config.yaml
num_hidden_layers: 12
hidden_size: 64
num_attention_heads: 2
num_key_value_heads: 1
head_dim: 32
intermediate_size: 256
vocab_size: 2391
hidden_act: "gelu"
norm: "layernorm"
norm_place: "pre"
norm_eps: 1e-05
positions: "rope"
rope_theta: 39400.0
rope_fraction: 1.0
qk_norm: false
attn_scale: 0.177
bias: "none"
tie_word_embeddings: true
parallel_block: true
init: "uniform"
init_std_qkv: 0.0625
init_std_o: 0.0625
init_std_up: 0.0625
init_std_down: 0.0
optimizer: "muon_variant"
learning_rate: 0.00282
lr_mult_o: 0.92
lr_head: 0.0146
max_grad_norm: 1.0
warmup_steps: 200
schedule: "wsd"
decay_fraction: 1.0
decay_shape: "linear"
final_lr_fraction: 0.05
batch_tokens: 16384
max_seq_len: 256
doc_mask: true
train_tokens: 92310000
max_steps: 5635
dataset: "wikipedia_en"
Each number is 128 + 24 x the weight over the matrix's rms, rounded and kept within 0 to 255. Layers, rows and columns count from 0. Numbers have three digits each.

# down: layer 4 MLP down (transposed), 256x64, rms 0.0595, rows 28-127, columns 0-63
# up: layer 4 MLP up, 256x64, rms 0.0725, rows 29-128, columns 0-63
down28:142134119140142131139125124158116134093114128159092086156149120100121082160130162140140140124118126140113112101134089126130108086141125174149151120178119124141137139173105127132088155137091118
up29:156150124177164159141121112067120149118103124125157119097103146120125079119145126137155131142122157121158088124138097112110115128113110135141150120118125147106119140136120159158147128103157139
down29:118101108102144087120147140167123134111131114104090140154171080138164171176117110153135133143124109103119107114102136158147120125166157103114122130146091117143134093138126144124106150152100158
up30:138086113139142129105115111128160171100154087123196159150163120139111095156112094122113098126134100122146126138181099161162083142083140147157124110122154144141121125118106158118107110113185124
down30:135139120121146155103170104154113069151129097130082154156091119122170128156133140137139137091099160157134137125142108129118127149163107100145087135106102206122164130121133079121162091107117117
up31:129115136096157127096107107107108143139123157127118169141121165092091119138097153152132119125113108136163101184132151081123105130155113120134141128094155169159142127145130117105119164093130152
down31:116176107176094110156160159127147124152134107144129118138146100104137113121139141116132115140164125140093157076142136156101161095122134100133103129117118103106125141102116123149130108143118142
up32:132075164113120155129105122127134125121145122145145088147149117146114112109138150168104154103143147113120163126152075119115095111140111131169111098116123169121113141191176102140116138133107123
down32:116140118146120130117150145132175107131149149107139151161097107099138172117105098106113112142151110140159129125136171139104133132115157135117162110126127113086179117061116136116125086125147100
up33:134103139132142143126135146133098148145111110082150155097167133136113136145088105161148150135140143158112097144098063145094164129103183160109186109135160091102124146103146076134086117125083159
down33:126155147143120130142129120082143129199148095155144101132117140112133108101089154081111091111124129132148122112108148147137073131148099123101113163144183119132133147134113123090190136157069151
up34:141094147144113149103105112107096122116114129117148145120111129126116132160096115149125106146171127124135126130117157102122176165143164123144129106177103122129126101175187138144097099124105141
down34:140147149151156144154177113127093156106144139111113091133112145150136091100167144122130169106128104131118170164094087111121111117166140097121122138134117145160127110159127118078172139095090092
up35:123075098146103151148127166170106146137125119137143104156136085124092139129089082196175120137132130074117133135171114112127113111117101136112146142132125163165117136140167142168113116102122126
down35:117152136104105096114128117130098177091137140143131104118122156122108120150155161120152150132142173159143099107161114127128176128118141100123124104141116090106097139128107126073167139103155125
up36:129071135140171121109151117134144181101137146109111152126098074130100145150069165134123091118109081174111108123132126142171098124145142166111145119123133088142139119133133139102118155141176118
down36:151165128135101144133151139133134146176132121150124139120107185107121140100135098075136154143127143118163118103169102082124135140113069098159101116123159159117131158117138130110142104086109113
up37:139101176133123139156084129136090121104108143122128070161144155170168142101117095101129121137128139124126118143144151111157119144114116133122104115105131134092167165118102157071110167118139167
down37:123181161105082160139105132108145163154140139151128129099104156138077126131118110152108116133146141105103140164103102141105161135145127133120104174092135101142138157141123085112140118123104098
up38:116108139136132141199112149108156160137157130146136136144125096127094121136086145126127085120091167124115115139133114111130151120101138159145135109148131137140129116143129128127125118090145123
down38:128139133126150108079139147177108112105132108118122110115088099160127134175177111141112121111134108132167147163104115148117142130148099134130124152126116131109107133117108166128119138126129156
up39:112153114095133161124127127097135115144155148131152138117153131107128134123122155181149121090140084182137168119137101135109124165121114124135146098104110160129132136140130121139135094101113139
down39:138123158154142093135137130157147148112083101131098109157120113134115113121124125090100121119113166051107124152129167139133155120126138141142102173120162115111111142115126107156136150140147124
up40:103126117107132092129113167136131125110146151122107111108168115178103142143118116131120083140105157106100139153116146116123170145160089110172122108136130145142123121107100100149132173137088124
down40:145130111123089135143104173099116147132118114101153115143093137083101130125135134103145118119157116093163126115143141118144147158119171140143132128160170145133119075108135134064160092107157154
up41:140057099169124141128145092144118128138129110127169124144131105136082180107141144141085112138160168121126130120166161157142132153114107147116118106127107103140128124108129135113125100170180158
down41:132145129110130113109117154099156136119095134143155136121113138099112146128097121169120162137137110153122110079127106137143109099141133083133151116096108150144142139113157145136136127140174107
up42:103110134124153149113138140144115127089095111171134184082112106170094153101161130087152072133134161123132127150159150127146143160144113105112108127134141112116158141111106129115128121134152137
down42:101146147140109104175108147092142132159121146144127102113135094104149096156109092145139153130125079144129144109103132150126123123125121159115122140112110110158141096149191089131127111119131157
up43:089161147147134166170102140142146124104075122136113119110181138144113127161140101166156101128093109160123168154086112119129124081122149136118121176133154180159123126074150077150073119103114118
down43:075145121112140106139101144134134113116141104134060151108082110140118143122103173145181087109099088096113168151119153145097128130111100189140151130142122128123136202126093113134148149163130133
up44:106132139163128123128180112108149139154140172125151128122143115135135146118126111130147111092115190147170117153125156104119082153116179128109116088097132082141140143121126117101112156147125141
down44:128118124102161141162113156150101112171121114133105116104172099156123135155132164138114125077122114120102154123128130099150126101126062138134125165140121158129094181125145129142119148107117074
up45:114102118124107159113147145115106136106119149174137111157115111139133141165133121153123096125099139086148143113077133123103093129172129154146160114098119183163142100134116110141130132138121120
down45:132096116125134123107146185115121126114167076144118107154151078103116125132162117163083122114119137126144136133157110132086127153164091138140116153148118101144158118122138115132147097147104143
up46:126126196147115159132150096127124156138105150100094123155158148095170145142161134135117124179131143133136124189089103105137061094130112139140099148125115122132094131136136127107148112163130166
down46:144107121086104146110084135130150121106110096125133127091166141143135123161119160185164112152072093133091132132110138155137136118127144150153129125151106140145131118106113164127135104137143136
up47:164133112105106185111153104111117087113136092124146110138175099116153119140156168112170083123132160128119152108116162088107086089135136162131166122117160088062142140088127159178137128118148156
down47:140163119119156127129113138161091066166168084147163135141162171103138113085075108114153141123133149124125139112108067156131150114163102156113160125134128110169103123126181142133103090137121112
up48:137126158136136113096097127120116183105107077144150139116133179094144109110122121093062114164080129163130128110119156145169103118122131125127177100139142122156141137155093104111136100167122127
down48:130132147105127093161148120102186095103125120084084121159118153138098111121141128120115156122121124112178089125169081162101121122113143130154092161161130130130090163095158160110160136113145138
up49:149101144139089140138135156114137135149106108150117162153119135127064117106109134124130125081108159162146102134155134117097122122135120135124145067156127104165135118139113129125109142166119158
down49:099141120130122124126159102110116105125138148123102116113114113128170165141137122146114147174158114113137107087106158145137110162138104100109141161117118109093137174124143118161142151113125095
up50:129148091126121142120121095082120153145109149142171093168117112146098148114127105161117130152135107106144135101147146123136130146106139137149098127125138161122111136149140115163086134125166127
down50:140120129110133150133110169158134132111131138143077153089152138077156136127133166096128121105134136144162128111144114130121127113137102134153175093132101121158130137086140132077158093102100172
up51:115108172114127122119117107126154171123151156126112120114126158100135107160062114073116134161154167186143125134125142127106097150135110130164136145177115160121123109113107098115119132131141095
down51:137131105126164097112122136098128119143073093116136160137140144114122142098125115143120163144127142067123101126118111165128112125144096155113169146109128092135167137138149126116072155151172187
up52:115120134114101157122137138111117110126108129130184173123122137153141121140156088118096154134091148102144116106160139170112111151146144098136068138113074148133127125128123114124155150127168104
down52:112112149133154100125095099142137126135135117162107111123123113103102153110101149167132118101161114117140115107142104137133109156106131134137173112125176149128090153161109117127127119127126161
up53:097143137137080127100147135131123156128140126151124099137156140129152160155099122135126166154115116093136127095156137088146136165119118119101098103116164160161161101131119115145112109154118118
down53:153145147136162142140099128120151125146084175146129101151101136122112101168147075130125113132129110194138118109119114122113176078122114151156169132106089156122117109135127140132087143116108135
up54:158087125106111163142134123088148114136158106152160134140156136092112122104125127122096093134129145157119136136089154156150099144097165137117066152126215150142116102122112106121090081146130124
down54:152116124157076168135188151138108096163121099094195135156118181110096151137091105125149130103160123151104143110189178144128110138116151096117078143118093093120128109149129102095124141105143115
up55:092101201129146102134115103092136130101123135136119150143187154139120138102114087137153093147143106116127158143105146164120131168159129122098068114125151150133173131084158081195112109134152117
down55:100128088103083070141112145124172136110152137174106125123105118070147091097175124151115155117089092112102110123138145129102170176119150182175106118137140129078172162110106107181143136153122146
up56:144138118113143147125140149167149135109133118112148116122153121097159139114078119135095106116146114174141134139085122167079124146137159126120085101128131173107142163114106129183130079156127152
down56:124111162109129093123145116125112120161144134114090145111104147185118129137129142076126116092128134132145095153143186167126087124156131126098123136156123139150119113155112112088123185085153130
up57:163105131138135164133108132158155119107153074094129112132158128168162091136108139146101098143122123169117079142134078125188150157109159139118117126129184152095157132109100084130124107115101188
down57:093139119116149142105150050078155170141115103134129134127091144167112098132172126150117116132076145148109138133138111085170127140131183102117098054227145148158078144158144092087136118159145164
up58:101156126114148218105179138093122102143125148177142105137122088154127137114133096127127128125157110154088100103126137115100132097169112160138118111109127115128126133146107097101132153138148168
down58:136111101127117075114124146137141141113123096115130149096165137100124155100110145123150144124135140147185118115155128162114103151119166093154143135135094099101126102161110147137109135143107109
up59:089085152139151095082142140109152160105129122146089175124142113139081123130148130130128111117129164134093147138129142132151122158102140101080090116133142152145158106108170151131147095052168135
down59:115098143093173109135111163173122124105152138105110141093150152067157102142127151139145137112133121097112131134106095141127082122178111084147140120151111086160140135170125174118100144161136157
up60:153146097173131176113137123097147177091142117097143129128151124148161138183155073091150113116146140148144183147138096111116099109125112116107138147057147137140137117129139099148137130102151123
down60:127154136106161160099139114165070134103105100136116145111127145132141086149159137161162124073099121121112120124162114129127122146102149120133103185128128122144118115203084130109102135163111141
up61:109064125067115122144165177140125097090119148148175133122125146129137153107160120166109114109105096141124095168155129107149130155118116139141133101109112133129131119138117089141150169122161102
down61:124112134154190122116160122143087154132123078097077105112125125131127097123144065086163125130155161148143146136128142093143094135098161133146113150166117164107131134135185148116140105107110092
up62:131105099101144139137099135108099166119129149117102114125125157119118131133093149127123085130155147136117121110110160107099104096138110178149166169130116137131178102129096128141131144102163125
down62:081116120131125128107163101155106124115102106138145143112146142173115119116138127121128132128118118125122163156126155161161118107118153122123115125154126130106061145116158136108165130150100137
up63:133112105137134124142113137125097157126110122121166105131160136135107174112138112144103155154145125157093094137183144122114060111112138097171147103119109143119164153101138112102126106103122113
down63:113130151094132173102123090131124128137171112127108108129098117134117128135133134110123109070124139058158159138106168120148167142151115111048105147154169133117099140149122130155105151148151126
up64:124070111150135147133138164114110108141111145169125115122155094141109121110125094136143130137148123113132150183148120111131095138134145127130103107116134147147113161215137150143123102067104119
down64:119173138118126109121110119120125128114121082118155144138114175149108128136098134112160131213150150112095090092132088170099129140132141127127156130128124123121160121108120139089143162147107116
up65:101096098128107120128105114133126132111121156095128147144096109180123132150134099112100135165114178126113136104122134113164125183131096162133090158127137119168164149093146141120114109145194128
down65:139167125123161132096105144122101155155114102124136109153128152108102092098131097158103113140123117151083102182168108159142139119153111132123126138122157120115127149152156142116105089093128159
up66:131135131131147129121126164164124135123111101092143139085136141137151129189095127116146122128101137146123144113118100140128136160125131161087144145109196093141148146133148152116098147146114107
down66:144128182134122141120152122107152140137140180090137130128109095105102139107100140108118110145180113099092111156125145110095135134130107127112160135105131094154120132125149134149117132110132136
up67:115081140124100137178159129145114093140159119169143143121125082100138153147109142133137138143138155117135102136155105173155104128147145084151127112133131129092104120084102077153120130121128132
down67:144154127149111125120119132117139156124085112125137115165063158120109136084123113120137140126150106138145131163102117103101128107102153178134106128151119172155175139114156149088135124109154116
up68:142128108092163124130093122147131126130125139116129156146150153117150164158112121133137134118150111080133120108138179107137146144110102130100177150132157127093148145125110099156158092126143138
down68:146165183130137135149141154102121117133133145117150111117110136108095077112156116114130124134121139190101130126148102151108112107186121101145086125111108112189113096129126156134089179122133123
up69:141052132120147126106126134103130134128138158150176128141081116136146176099147184125100110157143114152120112097146141141123111142114137101128084114123129106104143097092170117114138112139114133
down69:118150096150114126122159138173170105102111093115122132120161121125122112174105068130130150084092116142129121155139133114102096178136111123173145127160138108095120153148135117126105132156149121
up70:091116142132096116186145100134143164112144146144118116119172113151096107165137131144129156126162120147109127148098116116162092147150114125102078145118095152136138162093143131111164105104105131
down70:136150115157152106147084098144126146135086114121119159117151136125151177112087107112119165111081138125118162091144147132143117149119072175122111153146140120123155188109149131140082109112129098
up71:133056143130136102139121096161138166093115184135145122111143122136135114158167115105125103132116096131150117138154143126130119132169117083149131126123106170083172107133121104119120116146083115
down71:121069132113122119157145118115100162117132098150184112108127118117117138112160138080096095182141146157110188149136148143161112118168108115101125152156153112135094127123128120144116108122124120
up72:158170101145103127149093135076125168128136110141136082143150171177137093162119108138124075174136096173160163145112138111135131108137155146082092155100155131094167119106090176162147093114126135
down72:106087156143158144144126127101124154154151129134105110150106117084127108154159122136113122107118103119147175130132117107148112175090135170108089154141130083110119100146150108078194101134120146
up73:136098130116166143123093096136140129127130108149154145130116079112105113096100109130138110133123128133130083097114141086193140154158147116148156113182116137129144137097142102144158127098129128
down73:151146096136127135114141154080165115146107147084103115157125141118105167115114106135133146132135095136121113184189075162139135116099092114126127119130117128114123146154115176169116105114126120
up74:096105093152092106140168168120169109121139123161155099147165089143106083163137140097115103084160164147147110155094136106141088149139103133154143123124122126109164097141122150109151144098133102
down74:124152135104173150101147124122111130138093159128144065150084112102124151104152121089147142146142121129130150176145097097157153097115099175127115108142080109162107153147124118137113105145128144
up75:128162122139140138152087117108142116101126176142109127137128122129121145158133090132117097177128142111116145114109115097164086159152129127145112133141154144106096122133135173155153122099185099
down75:170111104089122170109153149124146107136160096124142113124122094080138142125159132140148115123111156154129098131146122127120130152172169113074115104173121127136147109127090093119114140161098119
up76:156063116080109126131075176109126127094147111112132136126124150180200096174102153123125113128164150131080107130119098123128172141145122127120134130154142152146126172083096104139139087173120139
down76:124177132162142157104159133115180160158121076132140110099112145111129123103105130150120113109146121095096146088118160124153128178128112099126129106138140128150160101111115065145176110130114147
up77:151125125146107165151104100124156171104154145084134143133158108140116156094157152156134127111139110141139101084145129092085147122123114097102135121082131144124163159106149093139120120142186135
down77:134110139154173121133125169135129170152118118152057091116166098122115156121094133145091156143124118133155157167110143082149121091126116171142131109118102108121107131110203098173124094102082146
up78:089083161164105145135110109127130142065153177121131140131128139126143113130137183123162160147085146106126139101127095149149113124142123099126132146130128161111123099100097125126165105091124152
down78:141161111122161116134105150103095141184151074090083123127145130115094157103112114163116148137114120144129115159134154130106135111140101104153098145147125155133121110146161117162103153134136087
up79:135150086175148129090131130096128146113094144150098111123097123100159124111146123129135105106134146143162143122136141077135126103121116129160105152111166140119144140145114158118099169146131156
down79:117099145111127153143118132110160118140181137119110093160111153144133126135129169162166131121114082115104096134130079164129113146145093139088155133146085121142134114137155119131130111078119145
up80:139098163088147132136094139127130098138168131153105143144147113103134138179113151128115098161085139140136103122116150098125148169138126120150103130117144104097158141140143141175097113143094094
down80:120186104141151129160147105124091147164123135150151157131121151139120150127134116135146120149128176179108104118130109119120136120081119117139148108148119141143124116079139081057126100136134115
up81:154107123139100110117129103143148135088149117086143140116154100090105148120102159107122130205126169106107154101096135096136161153101089167098110129152133084128133136107097114150127125143136176
down81:138107135115156127090126077113129109135121136102121143159160140140148153114094160167104178169105147117152132113151080113114153147125084128120116153097082109118113143125128172139125143154122124
up82:106084169126138114153128105131118171135138115122118127082132140096147119157150114139132114167143101137161123107153126119118132147173135147132098142094143137100094108116149103126126123128125154
down82:095157119134134146086090128118107134128136134138166161137113131121161154125101138112129153131136126139143143162156109170104104125182128121086107094120125100105108125128151131128136121092128149
up83:188113122099125125131136137124094181101118145132179145111163155106120138121147068127134132117139111078094090090099155142129159115087133113098089146145150207138141147135119079158146099150129132
down83:124149096126169102122093101124149118107096103156150102105133102133158092161162143113109104149138121154178137122120138112101167151130136150169092116177132132138109120134100129163103102113132139
up84:141127143135110140159125110112148110113152107146129174113122049076104151153169093116102111139117140150134139103128122121151090125159098117136153114133142129127161092150119120193147117176102114
down84:149081159093136121101145101098124119117140146102120124137128171117110097124145100101129136101141148125194137138129095107147132154139145115163125148109142153100104151126144110085188142110139129
up85:121071132104139150129153149133158128126122112167114139128104128146117112133113082127122108102070112068145146086160160124132107106144155109114116123153135181096125108130153161127101146148129121
down85:097146159127130086141106128141110135143083158113118135114134162114131134132127145157135119169158080165142128132155078151141115147118100103162153118118130085110114168128125119130104116108108120
up86:140148120084144138105148104120124100137121119102166126131097099131121125115114105122131114164110126137127122126124177131166134138122120170148113103139146106187153119144125142094139112172112150
down86:125112153168115066131119143140117122132175142133149156119159123095147134139112123135097159107146116095146136105135101136135125121114140130107160149098150133122120158133152104130113145078120110
up87:129147133133123139141092133104125159168129105118113132106112126164149111105131128157127137121109125121146113092102095143111116112122111164133119136107166162124142131151077112118117160121103122
down87:139123131123118085111148112146114110082101150119093141127129139118153126151137140092102128119131159128122166167151122124091140126115125089129127144144127111142130153140139143138103108128132150
up88:124098129109114133155138145141156098129126165138142125147105153117149088138136133164144072145103103117117132124149112106150101167126121150130127129140125124094137115151125119135114108109176125
down88:123136141099149126094141111117088143123141111119085159107119115117099166107130151112127132133182154089150127173127135107101161123116119110151103129110140133110148159112144144091166127155143137
up89:114129107155166114081092120094123131107147143101136120117177170145134175161089138126161090151114158132116125139106155138081147106143148103058132114107102139161110115138114113119130146162146129
down89:087149120111132115125113115141165153123124101130146161160108142138144113098121114131127131115115123109128149101163173106103136118092186134120095166208125155136118086117117121162120121148139065
up90:137094117111100174098144142139139160168118127118088116160116122137104111130112140151154135151172165128097073136144077112129114145130118135173132138101136111105144086108101127155101142117171106
down90:129131155136171067144113147143108078134150171158144142127110125075140140138118135126133150090112172134131175128110143091122116107126118131119133123109133100147111183129133079098182109115108141
up91:094102151128107153122146114153161191149157101103120158115170144139110119126112155131128116126136130155143154115149122118100163096116102136113126117104142148090143149109122122159147089120124129
down91:177112131100124099115139157133133091103124108167146089110116110110122121106127123125140103145126141097140108176087099135123071139151175145119133162147128108180156176128146105128128146140142143
up92:112131140156148149201082146160169166134110126118093121109140134112164100141123148108117125110128130118131128106148122118100124130141112112130127154131112130121148144142112105156147115099147110
down92:129140126122092120053155095093083120096128100114157158150117148171084154105098121121170127162148137165135128154128155147127094133120112124142144133099132164127110155109134128117124157153110142
up93:136131121131152140169133132155135120140137100106115173137091144097134112158115111158153094110111108128125107129122091135140139139098125156088134136090153123143120086143117160162121153102115181
down93:118118111154162148107178117133125134141167125129105090167115130160081124109156090097102134129119131105122142113132138136137146151106133101118159121171152140092102148111179121140123104091134125
up94:139188132120165175136094131111105180100096118135136166175147115137127130131116126163156145166120094131155141092095124093119100111187138133086112183131093162113122115111130127147090104137101146
down94:156088127170114151107141130111170085133160165135089141114134113162140115128115136095123127131176163136165116171134130139103100111134158106149176097087136152081122143131104071079135094105140113
up95:194145153103116154129100135117168125109112108131100139147135114121103057170158101110060095139161133167089111117103171099115146175142132136142124106153108135123119170088147114129126121137095105
down95:088106135133114111169112134168104133106144130066123190123127120147141102105112180134183154155108093106137113185113118184116118121113132147149139150133079137156127135133127120134113089093155104
up96:183100127114128106132151145129108147128133092142144125079185177089080126111131148129095091142104116102120138125119159161133131121126103098108143134116137143137168148126123133158152133097153104
down96:100077127101120127108136100163151115122111138113118157130142116147183134136154101140160121145127114146137144129080108103095112152119155139157163156121134127143088107098120139136109118147138137
up97:108139139173120099109153135127170134148110111123164112140168137104067110114089124141110116126103114156135137108103127151158126116108126132142115109122097098112081127133151108140151148135123148
down97:161131094111130146141132123155106127121174138126110125108114112133126169136149141123121127104104128140175113166137136135088112130149125096117117135145115143141176119116100135103123083108142118
up98:116149135096154158159116143138100148096178112113138186162121141105134144144111084150089120174164153146115144129133131128124145104098122104089080132148148106099121131147104095130109087110080141
down98:166114117152113122135118121119097086160126065149165129158171127114088113158112090113138128122110105116136145116111142117151146180122150134113131112121107162121107084133155153096153177145160106
up99:148103138181127133149155077167126154130126152142096111121108171118150089168146132149105125144168135128131072112094148119105049112131155172142126108125096145138140102106085154125130112199109094
down99:085099136113083125124152118147134161114159138041101101149108124131118115169144090112098124145143139113130118149122152172124139111114132139111132133070185150138181141108131196119114174077101165
up100:180123170097126155092097164095088170134133108132140141131136174139138115146154123104103097170148134119102104165102114124128108090139111142150140106128153162127127169118108122128101086153138135
down100:096125091151134139108047109119125134122082155120123150114130161108165104128149145122141093115108089160061154128183146127149145103114099173126125129189156126095160119142134130146141130122101145
up101:121143077119124143134103085129116103102123164129148103112113139145092140124105153137082109119144173155143118120128137111167095133157124141124106130143126145087143113128097124114079125097143112
down101:097096149098127099137168165118125135131136138087101151169124093128113127119107097107154125157124096092074132148140103133124121111124140125154107160154132146141125112168142170110159160168127105
up102:109125140117172135117130148110125086082104098122127151098148141087121082158136115128137123137149146131114129135115173097112195149124146124067114138136143201150156153098128166138137164097140122
down102:116138109145105168153169163074142113137142137131126154079114120101122143167121157124114107175120082102142116131152143105118104128107117099123158148143106147115154111133153146074114107117161143
up103:124133156135134148089170123105138133135112168154134083137108133134093129134127136139115079117156135117094125111149121145128121149149119117108142152070123119105112135142125089159109143089108097
down103:090137068106121145146115140168101143101129086098099152108147131101155138098114114132177146154102131101161142164142141110116128144116126140170113137157116115127160118129132127100143092171136139
up104:098105093138110135107159128103097162152120162134135134106158106175118105115149144131165104139149117122129111160141173139135105090139137125110100110132144137137143100171152089126118147117118091
down104:126152121122129133125114164181119131122132120139130124090142113141135122128111104133116096132116167107126106158150139163069132140149108135115132140128105069110149158098125110128128126140140127
up105:107099122127116138139164147146077127108133139109150107087138116151106080181083153155144139142155090105088182123130122104118120163104122155098112145099125132096142134083093179129133145104185157
down105:150070134115165125117108124182132094154166090109090131113138139102129147074168111093123165116121150113171140141162097113075112139181148084146114158125109094123150170152162095120175068146144117
up106:105118139145112132120149128115101144112116129141163107143138130112144073158081079154100182142101158132131136116147107132135121139125094127164158103139133138120120176134131111114155100112177131
down106:114126124101148104129145132172149133112132085094116124097111111137110150115147149114174094133181118121140126096102140109108130107135163166123117160123131123154150087158085138134106132143122131
up107:136131158144150118138158137155155139090136146150131126130125143135095101162146136114095112098129109152132091124137098090147129104122116121134160119107170120129135147134131110118128118091101151
down107:137129073122099120140074140125141137139127084080117145121139121105127155115121094154146132141099115128103137171128158137116139108155082150162140137138147136143118112143171150130129118132140116
up108:164134186145116152108158168159167120079141051115125168100126108159145106141097089114145088115106180157099138101100152143105138088183131096116126147129100125113116101094120102146138139113125127
down108:142083088129153107124151123115136163141139190118112109140074135114118182144132139157053080118134172131148113139147137115102129127138145136119147136121097094139146106174131112135108146104122103
up109:134065147092146106122133152157102147110130136144121161126153150143107134120140111168119106126131164166102161156095156178096142098132128128118126113136144093136194123121135075138091168095121098
down109:125112165091157120097137099124183077140115093130099123124121173115143114136087147086127111158128136156145135137126148115189117106155147143090158119118183166107100124143107113139138105092105191
up110:125137145134123137109145112138153145095121139122121123159143118065127121128183122173153139109136130133140097154120148124120099156087131121134140151115113137096100159151125123122083114143145162
down110:171145108129135140152124143105113107154147088145179091100139119165145123091142140114113117136132123116142114125159148145145136142169111127117126142106115171107135089095094121107168138121101094
up111:109108121055178084150157149100158159128145117123112139126150150186106140177135111129077121170083145145093141162138126079123069074130166137097161095147142167103136112132135147107063101098097115
down111:112153111087112125183075179119149113131125096084156101122122143154112103103146154136117142135098099081105083127129105217146105155181150171154129128117116098164108108116126119092127175116211150
up112:130136145133083126150123160147137136105121139100132137205146127123098116098113110132104111102143140149144113122119148124138138168144130136134138159094130118128106144096137173104148080124119117
down112:132165160125164095131151117143101081134127092141125090104113120132102135151135154116162107124154136101152124118131096135134111144133065126124145143183111111126141144157114080140106168152099117
up113:145101149161124093192110148131124114130137110129094135103101143145132130141126164137132096104104159179136131136126141137134112113167106142150097169104097121112127127109161126150118137134126127
down113:107144109129156141099115124115124156135091093135126114158114130111115165148117146127164111121141102121139127100147134105125168145080140128119156122164126147089138150141117128101171142091108123
up114:139123148150105143123180144123127177126111113138118090104136118111122133122153145183118088134162148105141147141110113126100147096121122118059099140137119170138145148135131143119090107098134098
down114:103114096145120112124120115114161147136140113120118111125129166094154142092147119146143155100103134152134144151151133148090113161147087149162159099114101116142117136082149148115097132163140104
up115:139154146095125148150091122114139131063074144150175135127196119130159104137142130126137121143127129128073089152069099146106105160094159145083124085174163127105140158083153104149125139104101110
down115:103135144153117137082104117069141174090118181139150164098126178079030113142180151078192118106112100136126151178173100155110143133110152137131095145130134106085159141111107141130082114164185120
up116:111106144149119136149106147102121159115102109153126130124107115116120108092149177116153111140126146145113151139141155103087120137095128113150124150148121151116125132129165108131075117143086144
down116:131124130116124143131097130125155083147159134095117121140158147140159159155122118129116123116154105098120096087153141147128139140127117120113119112107142162113125145149129127144149155069135118
up117:149133139097122128116100116154130151116144122139130123119103149113161117180117154106094138070175146145123157172148146117121133114148078128104101131077157131123148116116137107140106169144113131
down117:182167140106125096160205129067116122131161127088127124119136142143106147096143127140168128153144132105126109072119114150115116131112143132124131123145132143152139126133140111077123077142129130
up118:078133138146115172148121111104069110116143132104104136113144146130152101175108097124117116111143166165129138142145102113112103157117111142117089140174155079118178137072116155135116120159117129
down118:139122126166144110148125139156155160136141095110102104113132134106109135119124171147150118122134157103155111122125159112087154157125119124138171126114121086095138094147108095131158118091162094
up119:132091150134121118111175145165148172154152125130157117128148109120115118160095123060136120099131148179143152116099116117106124124146095142104103168118114131135138134131127148118127169104147135
down119:118182111163139086136161135124108106139145090128152158123126150152124155087126101155142138094134144096102142111126101161140143151133150146149149111091120119105113173112153140084104082121119099
up120:116092082097150158125126114106164160110182188085131108102147108122124108124129128109117135140130157132088140159108098139129114153141120150142130135085144126114130122135156125105149160074136146
down120:119116104148164118080148088157103108102118127116120129091089167127106166162111142106155081115128158148153123106154143164114113166140094125151153100148188144126154119126054100135131130124160105
up121:153128155122091153112098153157122176094158161108103115091168131093121132095167146137104096132138126153119174106142079078134140151117166069124112123098113166131136121134118106137079157109172144
down121:147114128169110142115167143081181151165116126126109121131145095128124098134121140135087184077165110106185120107108127096106094107134129117118137130107152167085165180110136107132133110136111100
up122:157094132108089152175104162119080116105187168145096091140093130096110106154100124120124067175134158098117148137100154121109133094118114151130142140121138155136101136150169123157130153135136155
down122:110123094114110126115149141150160118123126133142121114155135134126111116120159161152160095103135131181162081133145150120126157168084125081148097102131117135099133116100133157097114122116158126
up123:133130170159135110101117127152149152138086076116116117142184157175144152127163113115130147108090144148108100113115126100137132089160148144124141079109118181149141129150114095151101121132109164
down123:132152124140071143135168103144114133146103094127095123169125130119124122160133096121133144074120119143161089091137109089101169097123111165164104148173135111099122143179121118134160133125128162
up124:133101144119136092137141110102159110109113118157123143099124082161099105116150165150109103101138136142168127125180108118117127130169118107118135163119101118098114159104115150115095146150166144
down124:102138099134091120138110122168119128151152148105112109163120139110123097131133115141129141138099134121072130137132149141167107127122149176091124117121129175133155097157133108121203081100159120
up125:115141145140100122135124092110136104111076108141166186147128121134110107146145118159096144187111160140164062124138086118147155111104122160142099112126149151132118145145106141107116095180149117
down125:145124106129157121092139134166072145106120108133106132092111101100131191089129125103155090099156127107124176161118160101114103120114125129142139157132170145137144136151158134109125145124141126
up126:123135147152187134122153117128143154141133099142177118146132080145119124156145138170137073118097131159123103162140139108162165131134145113134162150130127087097110072086175148107133101115125133
down126:147118166151150132115183106088081143126120125127127147141104157094128193099113135077141139164143151127127105119130112131078118108111159109141117132144124147141105177114146163093136103097148104
up127:175075158133078117112153106133144149080099104158115126104177139115153094131145142153115136139140160095100113134111116118109158177095068180078113091164135173164105099078141144104106167118146143
down127:100144191098092148032143118115065116060050145158101117120126121179132065181089175190146221103121196128110178162129090156101136150145141116119097097163116112148107147155110106127121124160134145
up128:109125109128125162164147146141139173149075132142137130125113158137118110148075144114089108107107125153119140101137129131096152126145109143075116146118130169134102156145103121102149103182117134